Each number is 500 + 40 x the weight over its row's rms, rounded and kept within 0 to 999. Layers, rows and columns count from 0. Numbers have three digits each. The size before them is the row's rms in percent of the matrix's.

# layer 4 MLP down (transposed), 320x96, rms 0.0505, rows 0-65, columns 0-47
099:452493514562531521499390530505550443544499544517589489545548512483444459510462482474512511478535475581531546523487473574501451529510509481526542
108:573499604485500535550502535450485535544514524546436447504468564497547492484540467519422573523507525488468560475529485481534460589482496490489480
103:537531525446488419470529547551523472467492473438519554465532531458490492522545489538503547512426513519475505579468483467497448497492511463487550
097:461506469501506463422549517468516482547460501474537517545439479514549476428518536473494494525532502468500485464498433475463453540526544514430523
102:433612501471461520493446532522496500418459520408484469552532534528451450533477504467499456493439427529487551475501520457529521458514455507565548
101:499551419545477523534507501481566483481484546525553491560445542499537514606569476514506452469546489436462503540530480537513536416539470531496471
099:474525489515515558546498508481514570443537487568504522477481516469463467507531500527455614498452384520538461507514552554483504592541458452449477
096:450489513485495495468402573440514512505502526540492546484507513439494447511489523525441488475451492487487495486459518606534468528551484465493544
092:466503466514582464481468532455521531485539482480478472464493511503485491525503519427511500497518509590439546565578485517475510478430475491466550
108:519499516503457552492525534534487453450548426488466471479578479494507562446553420545471523492517474500481526527501554516522504525482522503521480
098:542532532510405470487560502475545435511468548496533460496496576554469468471525506503515484474499469432483476438463538497494504423483467522494563
100:528520517500466514456509515463509509495518513463455501479543555512545458554435496475510473594449455499506526483464517532566470550467501485522467
105:559523485465437406518565477464558557561568506459498492446566539457496489497512494531545522500519438508452555484527554488516496530521474532535550
097:518552509517435486477507461498515496497563539475541546453514519470483504515556563487437466521437556453451488534468548540380521408517511487485485
112:470451506489488459504509543488461513478500479501526500552435476498509485447498488528493466506483472441421468536596533538516445559530475480538471
095:558504561486512436506476503560480438483543506503480495436476456484528592558576526532474508456458445483485504577541478482494539489400482481468464
092:521516504537470505473498531487547437608448506547456511527517512519571507514519477470484454570521577548530491555471483493463501463514492457501479
107:564461499508479469436539523491437504501461540555457506492458426476519499490574522488563496522443529384450512468465500535448536497507513547526478
110:550422477532477506517551606483547518492463482460427433557448479498537531476498470504473567485504504499520537552500491549561532466537499478521479
102:526550524598511516430465474492466498445492557430517468483466496522458500439498519436533528491523487576575456500472469472551425449525487498497516
101:540453531442559548471518464488486514418460407560445491577506539477464519531561533541512509487549521550479461471515480533450514470520522553475509
108:421543477511510516514461492477487534491466574462503465480490534504472475558497418540568526546412531495570425514491466583548475416495584499548498
098:505458510518466519458523512516494537520450489480450464478497476572530506513548486496454483536468548469508483534519432478470426504444458545487527
100:527474458452466508517519475538549561432500486489541455473521511544544476435437426499472539484503490615504489541455504492508578516480515514490589
103:478416498500504402509482502514538485521507485448491516445461538475421532543437467508486519461524525501501493574497446555491483483454462469463496
100:517508474481506493440528474576529548541527488477519466456539525563497443517510586477576450517572483524488445552471509505521517532459503474438436
100:533490520452462487453509495506500543449454482550469483426518549424519456524515484479544547587476544496522601423546542556507498447439474506434449
091:480537481492501475537552483444424561429599414558444491461556508517462522475482488514491403545467537555532513507510533480541423475488477462497476
086:531456516501553492507469512584540460483482477484443496561499501506550455536386441553506489522530585477529546541507517552607454500510575493515480
101:455525542494446463506533502475592487485499461572511501490397516575493442485477503487563535462482478458490541580568491575566550477506493544506462
086:455514510555537529492603538489489528531432508475499483457481481506529542516516497515501534493469573477567531472532493485444489434568541481503523
102:514503580583511516484499516500492533545514508493460461520537509587481513437592474524460595529452482467491518514491506518463476482527502504476477
094:456545532472498539542508490453462545427523556464521498504537480465505532504489509459495484487532479506539557522530537543458540591523573495520444
098:465460535509426524556502552556552531481475518544580503526499498481507572511447494475486496535465514530585480497445451529555485471559435529510549
100:556559429425525527492480554482527517507511466501504501497555441538462508413500508507489486459507495577541585474455482466492523490459481570542520
102:485498471498505534473466493475551470479548427588461596484480525462562538549560494481491510488467461462400511438443543502515483487574564436461445
104:378495575512487528521498481470495491478467452460481520454531544508515528435443462467487483483515511536558538478471518463525485508435560565526487
100:481440507547523495530414517506503475532512509557487503472561574421517521504523552484508490463518511522435440535461513484531475596491594556540547
100:448507490487478449484464541454490508572551493494454475502530455528521509524547536491483503548510557523476480427446584534577546520565473504452531
098:502563497526429506487582479489546476536550507538454571570493492523437466465553552520398585493499543499464508451536479474542567524444452457485542
100:479484519557451507518506456519481538448544408479531434503440426541544465508496507483481480539527499506513502461459481525547488465496586490455447
095:512479518559493481511436539524496473525558519500527483472492489538540518494517426495451525515442588424558480523493527487525451475456588528515522
098:542545500477514436498451502556553564470488432522571446504466504469448516530539501446512479491492484560450472416517459476544506519537476541459502
109:492472507509518495482575502562614545496490534515470517452491573487539505489489510486535531501466455486533517504503483537568430435572524509490457
088:479505524561509523522505485510492482479510488493489511577519488512532540499525560449457551442525551566499578552559510482469551511548535499547437
093:479449511479468513485526520555525576475491575518540566434430516515462463563472452496527500499476480505560462433508499484497475427495520460546568
103:495431504517478474473516480502514570449480481488536455492552535465536494512429486586527502543500528511522548494457507532486510546500518417460483
095:460482546485519551531508515504514551476478509560416532466505504441514511497510515496472456493540425612499470490527498510494481517529501530525476
086:491526510507517415501572525492462546499454498502443476489468519471475503544539471517482441511526441538524501468515508519536479509503510422460474
096:504436601530557509522505538477563529477502412486524519496490467504589499565471464503508524488500523522516525525549469526439499463489511539574438
102:460466463428496455503497497513545454418446535529433463409508584549555520488456509475538477513502479553492524543477506457505421439485546509530521
095:493428507523477534428515487543546430505529539533473480526502503513530525554488398494492504548478467527500499400514542535423471334488487507503516
090:544481537553517574469513504478458520511497531525526426564506550585455534437502511462475532527453562470492465505466444449485546417535532462480471
097:597454579521490499494546489512505562491462466527528525591559484510508489511411510490466487504474435484508450510484555441537487440447498444493541
091:453526486482474587586523485497490477417493511454416518468495516484498528516385495509487539531538580483473515525488498527465504449532417507536455
098:506474492354424523460487555496497471429520455569512472540503460530430522489536494555481470508559516489515534523518507514521505557511504485470414
091:475553533439500502479597486456483575549452483486460485504441515435443518530512519503550498504416548567534540498520441443492524470460534458500500
103:458504573413452516433489497524477484520484522514496451482540423471498494494500444574526430479517509498551420381466504484511515446512468527481501
098:484544531479497557472538477501509511475501504541490516481477469506405509499513491473509460552518497439511480481493479478513524377554482530475477
097:489540460532494501452469514518521515482402537458513520525416505555559469505507535585520524484544498484508527515476549501516508478425506462417449
086:519426452509539515488483511444478506668546501500511558513498509501496576508540533515533479486506458497484505499489446497495529477487517479534433
102:482502587455497490493497569506489469469473591489494492525482509564439450514504530494499510420467445446478499492486493503427497425498479498485517
094:482537529476523476530487598439488481470485525483545563458442497476531466478500544452558570477503494574530549522480456451517486437480460484483525
096:506491556522461541508452498479485507511508462443513576484485460516460420417461594401529481495487492549509480524469501430529472509554459520476548
095:441508551456515579491473494559458556470522551455480474456418491484464496546476466475553448494498509472496562577446531467460503542525546448487518
101:449501544452541505541476533530487476589528521558524506536523527444466468486488432566450453528512533504470483512513488520463457442478415537540500
# layer 4 MLP up, 320x96, rms 0.169, rows 1-66, columns 0-47
108:553534578540461559555471511370471538520439558501433469516516554489548447482516456451498573528510491518473592476510518468509529541518526517467437
103:496492447461504516569494385504501495574519503507488480455475473523501534451491492448526515477509520484536517429524502585444549473518495519515452
099:488560491546501534512486522512520544472502543450407498540524442501528531463541435582467472482449588476505499545509508489510531495445555433527516
102:480574529533485479551481422560373478511512428508461452480482455466577506545564492505587455476510547569488487431457538511495493470502479507518494
099:478544499536438513489435469438522541446520548510492500546515492459524511531487502497497462524545436453441481561506461493532512478495472556520471
090:527496484478470578474475521478511543492502563499487457495497483543478459514482476455441546458443487453466482446492481499551477492505475566420464
094:494578487493438518492411493441566504420490478545529528496537560465449519484529525499502487454521473479449579517446478535557526521503478501547475
101:455440496497489543480496450463447510472486532528535526531529536485538505491541548462515518503456528537505527551609544517565484466522537555463603
106:488471481470496490537483525499502444495489447459494523511537510520519567490509498563426486457436464536529552512478604510540545484514571527550500
095:478440513538572525429487461461469542539550495531465479481430455449535521548460498416574498526486543550488531467497519539476454512498457508515439
098:555484485501597498537555514527530500481492527542492520504479495482566478560557475514560549554533486496578441479419489485461526470519506528558520
104:523506460493442472478542560555533536510461550417502511479485487476464523493553487554503509502521451524422513469517493461536515528473467535517595
102:507445526508396507478458464595466477488494488552566544519479472498484473493550571443428530473428538483451552530564523542506541552518459483545426
104:494433502516478470484468532563401504427443464496551491577474465474481504506507533541568430478492530443403481518530512473573525505464484496518464
102:415491455497516522479509473479512569532563473488504533540511534556460505499419490465455522544550502542537492443522466462469449522547467498472482
098:477515428520522506518424555514478484539411536532534542518525432477492455537460528462463487577501510484530523562528501524530459534530475482472557
101:557492510472453487482563490498453465460397483520502494502509487415547504418565485417538516554440460413463531531460483499415489513480517573489464
111:533474483486519537537472581472516458525466492465434480546549505542528574458548481471483538478441536491513586539460519470557572463582525494496486
101:542584550571497574475430487481513431482457561468516442494530514465527518442532538470524473471543501527519484534489494473533499496561459540547519
102:529521540464538567462473494454478512416444432525463493509505482508438501503552562536538493478498496496422483458500514553506514511504525594493518
105:451483521505543500548454480466434499481467547447556463497512517472455488515522452582544556557427502473490500557451502520531490511503545575541494
107:556503467505448574505479571519532538548476483467488549532531468551539517494471501478485501538491531459455466586465503563489464490576500555488532
088:473445535500517475484464503470430483563518497530522538538493457496515504543508621456471497522491475450507481505582496483482401463486504448542447
099:511434522548512522510480505489492535544496525434498530454460561447430512483418516567530495503548507523485495507497462530475503524483523471490412
106:507449442546471473511492453510431564536458469391442537431537502518476509520450493489447497470577538489466487529476558543481440456546609516475474
107:532481471478476536509499514534495600495460540428508455465558535358540508519529478461550524512514562488474564468496475514487525515505524561462489
096:521595477457428553518557501581442503488559455461419527486489470491513500511500486561458471431430513520398527540478456451485520524518557521500490
090:478517504476470511593458556401463523434465441518503492502468465543485471492462425481432579459490505494513480497495525473502510544532530464513511
104:439505495533477511486475525434470481425482490499547493492456490562495396441507535498576530516466495475465550563507505516528567454511542549486502
095:452503450483553503531541505450539505445545482535513527457500443514494412559468486458549486481510508537431490491442529559500549550434492535468492
101:452467541528469550562502508485475544523440548512453498601493528512448488475569491450501519502506506482467494561501470549529535566492520534460436
074:576476475528504458478511471506553457506564513529471524501447438501503511477465517544495481464475506513490413437505491482506457457397410541540553
096:489479549499395528540515525508543539497459511500574475532507480448504558479502525496484558580492456543520534559408472517554538547565509569565556
098:435452569586468535440469478508431509486521517506471560445461505509580468523473465528518534505521493409441463498593527593514437487494482512505504
105:509506533537483498497490549507467512502501571434533491534488495483418522477441491544497540494540493568547506546535448528479478536439429538529537
103:413491540508500549544462462513533534500518495455508526510489520495459514489478452468477520510537468511464523503446498471503518496453586531438413
097:493461487566500530486488474453495541501457449484435490437577533473518525438485554531544487532569614503464460536486468545488510541499559484516531
103:398531465416431516536431465425516545493515557474453492530521483459518494485562498492496525581520491527437448489451474555503563507532512515439441
104:531498555520476571508515484498527461537492481468464496482508535505441447457582516496448549536550573509520544487472477476523571574475437461500494
098:465507516474539546491465457572509510570509527455520448551459501547478527577540465417519528493466539476501488596473536537510502523504439475491547
089:535526465389484459494597490436491467426546492465512499465493512470438485530480560506483455524538449526432476508577489423490502532540393486492464
102:545574501468476521526536501589602560507460465448555464501483536531506500491524546519467411480489501513396521466530504484522557508527520506431457
118:526440497501496580544532533530576500480515494474508523442483569490536472435559511522513596461487486529512515582493510567551544486544522522488479
083:453482459449456617504486558497479536543469499531492450471554511549477462479475472504551467464522464448462427516487455481539378542465515516519527
102:486481560545553476509485460522472468460464620467548488539575542471515468521529533551527554431450439518527477458494479562520474511461508468431498
100:474482539553433544469534491531538450508495473486554467529546484487558544494381551570502534497517534447442473560514504528534494522500505461559515
094:469503466486521460517473494474486541570566519504503470504485505583409543545522562485436590475488503481535524549483547484522476485505453514502498
090:450460488503480526569539548446476469515499500454570560524472445439538478492456534487495532483508501505509562487479502475512505479456565532491551
101:547439539513531475493447540499549530513478371485497474538482480525576522508417524541510529495507575438474518511472538525464496509479543582527497
107:460486508481552486464526511439533479422426554522476505449436565530526548440530511465525495551460463558491519505506464446560507535462520574581534
107:528486505504476522491465426504502461536507557463478493526484476530566553477535483458528454500472529498493503475514468408413470447461549515524538
085:450538503536489447477575494497535426471548561507496475450491417465541450547504525480529480527488495524466543464517509541506433480486588505559505
099:570495547484435516525500453439531506502437458515524523596513440423473495489425569603430540547510479487451460550500556505575500498428487478491454
102:447517503512532471525512509508523479465568515485467581458510456549446504444517507500479436519404488518479445492553476565486515572455524518534444
100:473523426542421483524511539470433466465524484489577458534525481533520495457565540554517494546506502521507523494486532484459458520466537483560480
094:488409510531477481547456506502529459491503525475471459507490475547534448516513487542423506419478527507471494449491566588478488524526455550565556
095:466533549560504564455461419452496466533490516479466472541527456499460486519496474488511510499464502468487454443477494503532571501510427497494520
101:472557509478537562470493525526449520565481522480491545484510481426480511473508457462513510572557477439492427526428460477467628469515489550553509
102:571507479417470521564469542470471495461460469477488499558490545548501475477471502479555542514507449493498565510526518469452486486522516458470447
079:463513568554495470554488465559544515422465481506504470502519398508515391503477495469468497526496504490461469448537542533479470481487465509510577
105:489538509517515548569480567550462411457485513528565454532477508510413507482498544471564469516477579512464438505513541549440543510519432500525422
089:545475452528515512508551414544490471520482520511450465537548510555493464527535541542462471510508530430504438496533514557456494534555540474490455
095:548535478474468468514519471473520425568480493504484429462516432522477519500507538484545494585536449550521592497525512528444557554445506448458479
099:451495505475474609499487464515458512532502487433411488496484498480530495564487476471554499440507500489457522582495507466476480591503559522542515
101:513506489500551496550485513528479539523566527474532434552478471516508500506550459504477493519499556497460448551464487495424546520464512612546442
084:581473473531518471520503511522460504483486511504508468443485523496523477595473430504460512502578406504458504504538399465536544479434454559451518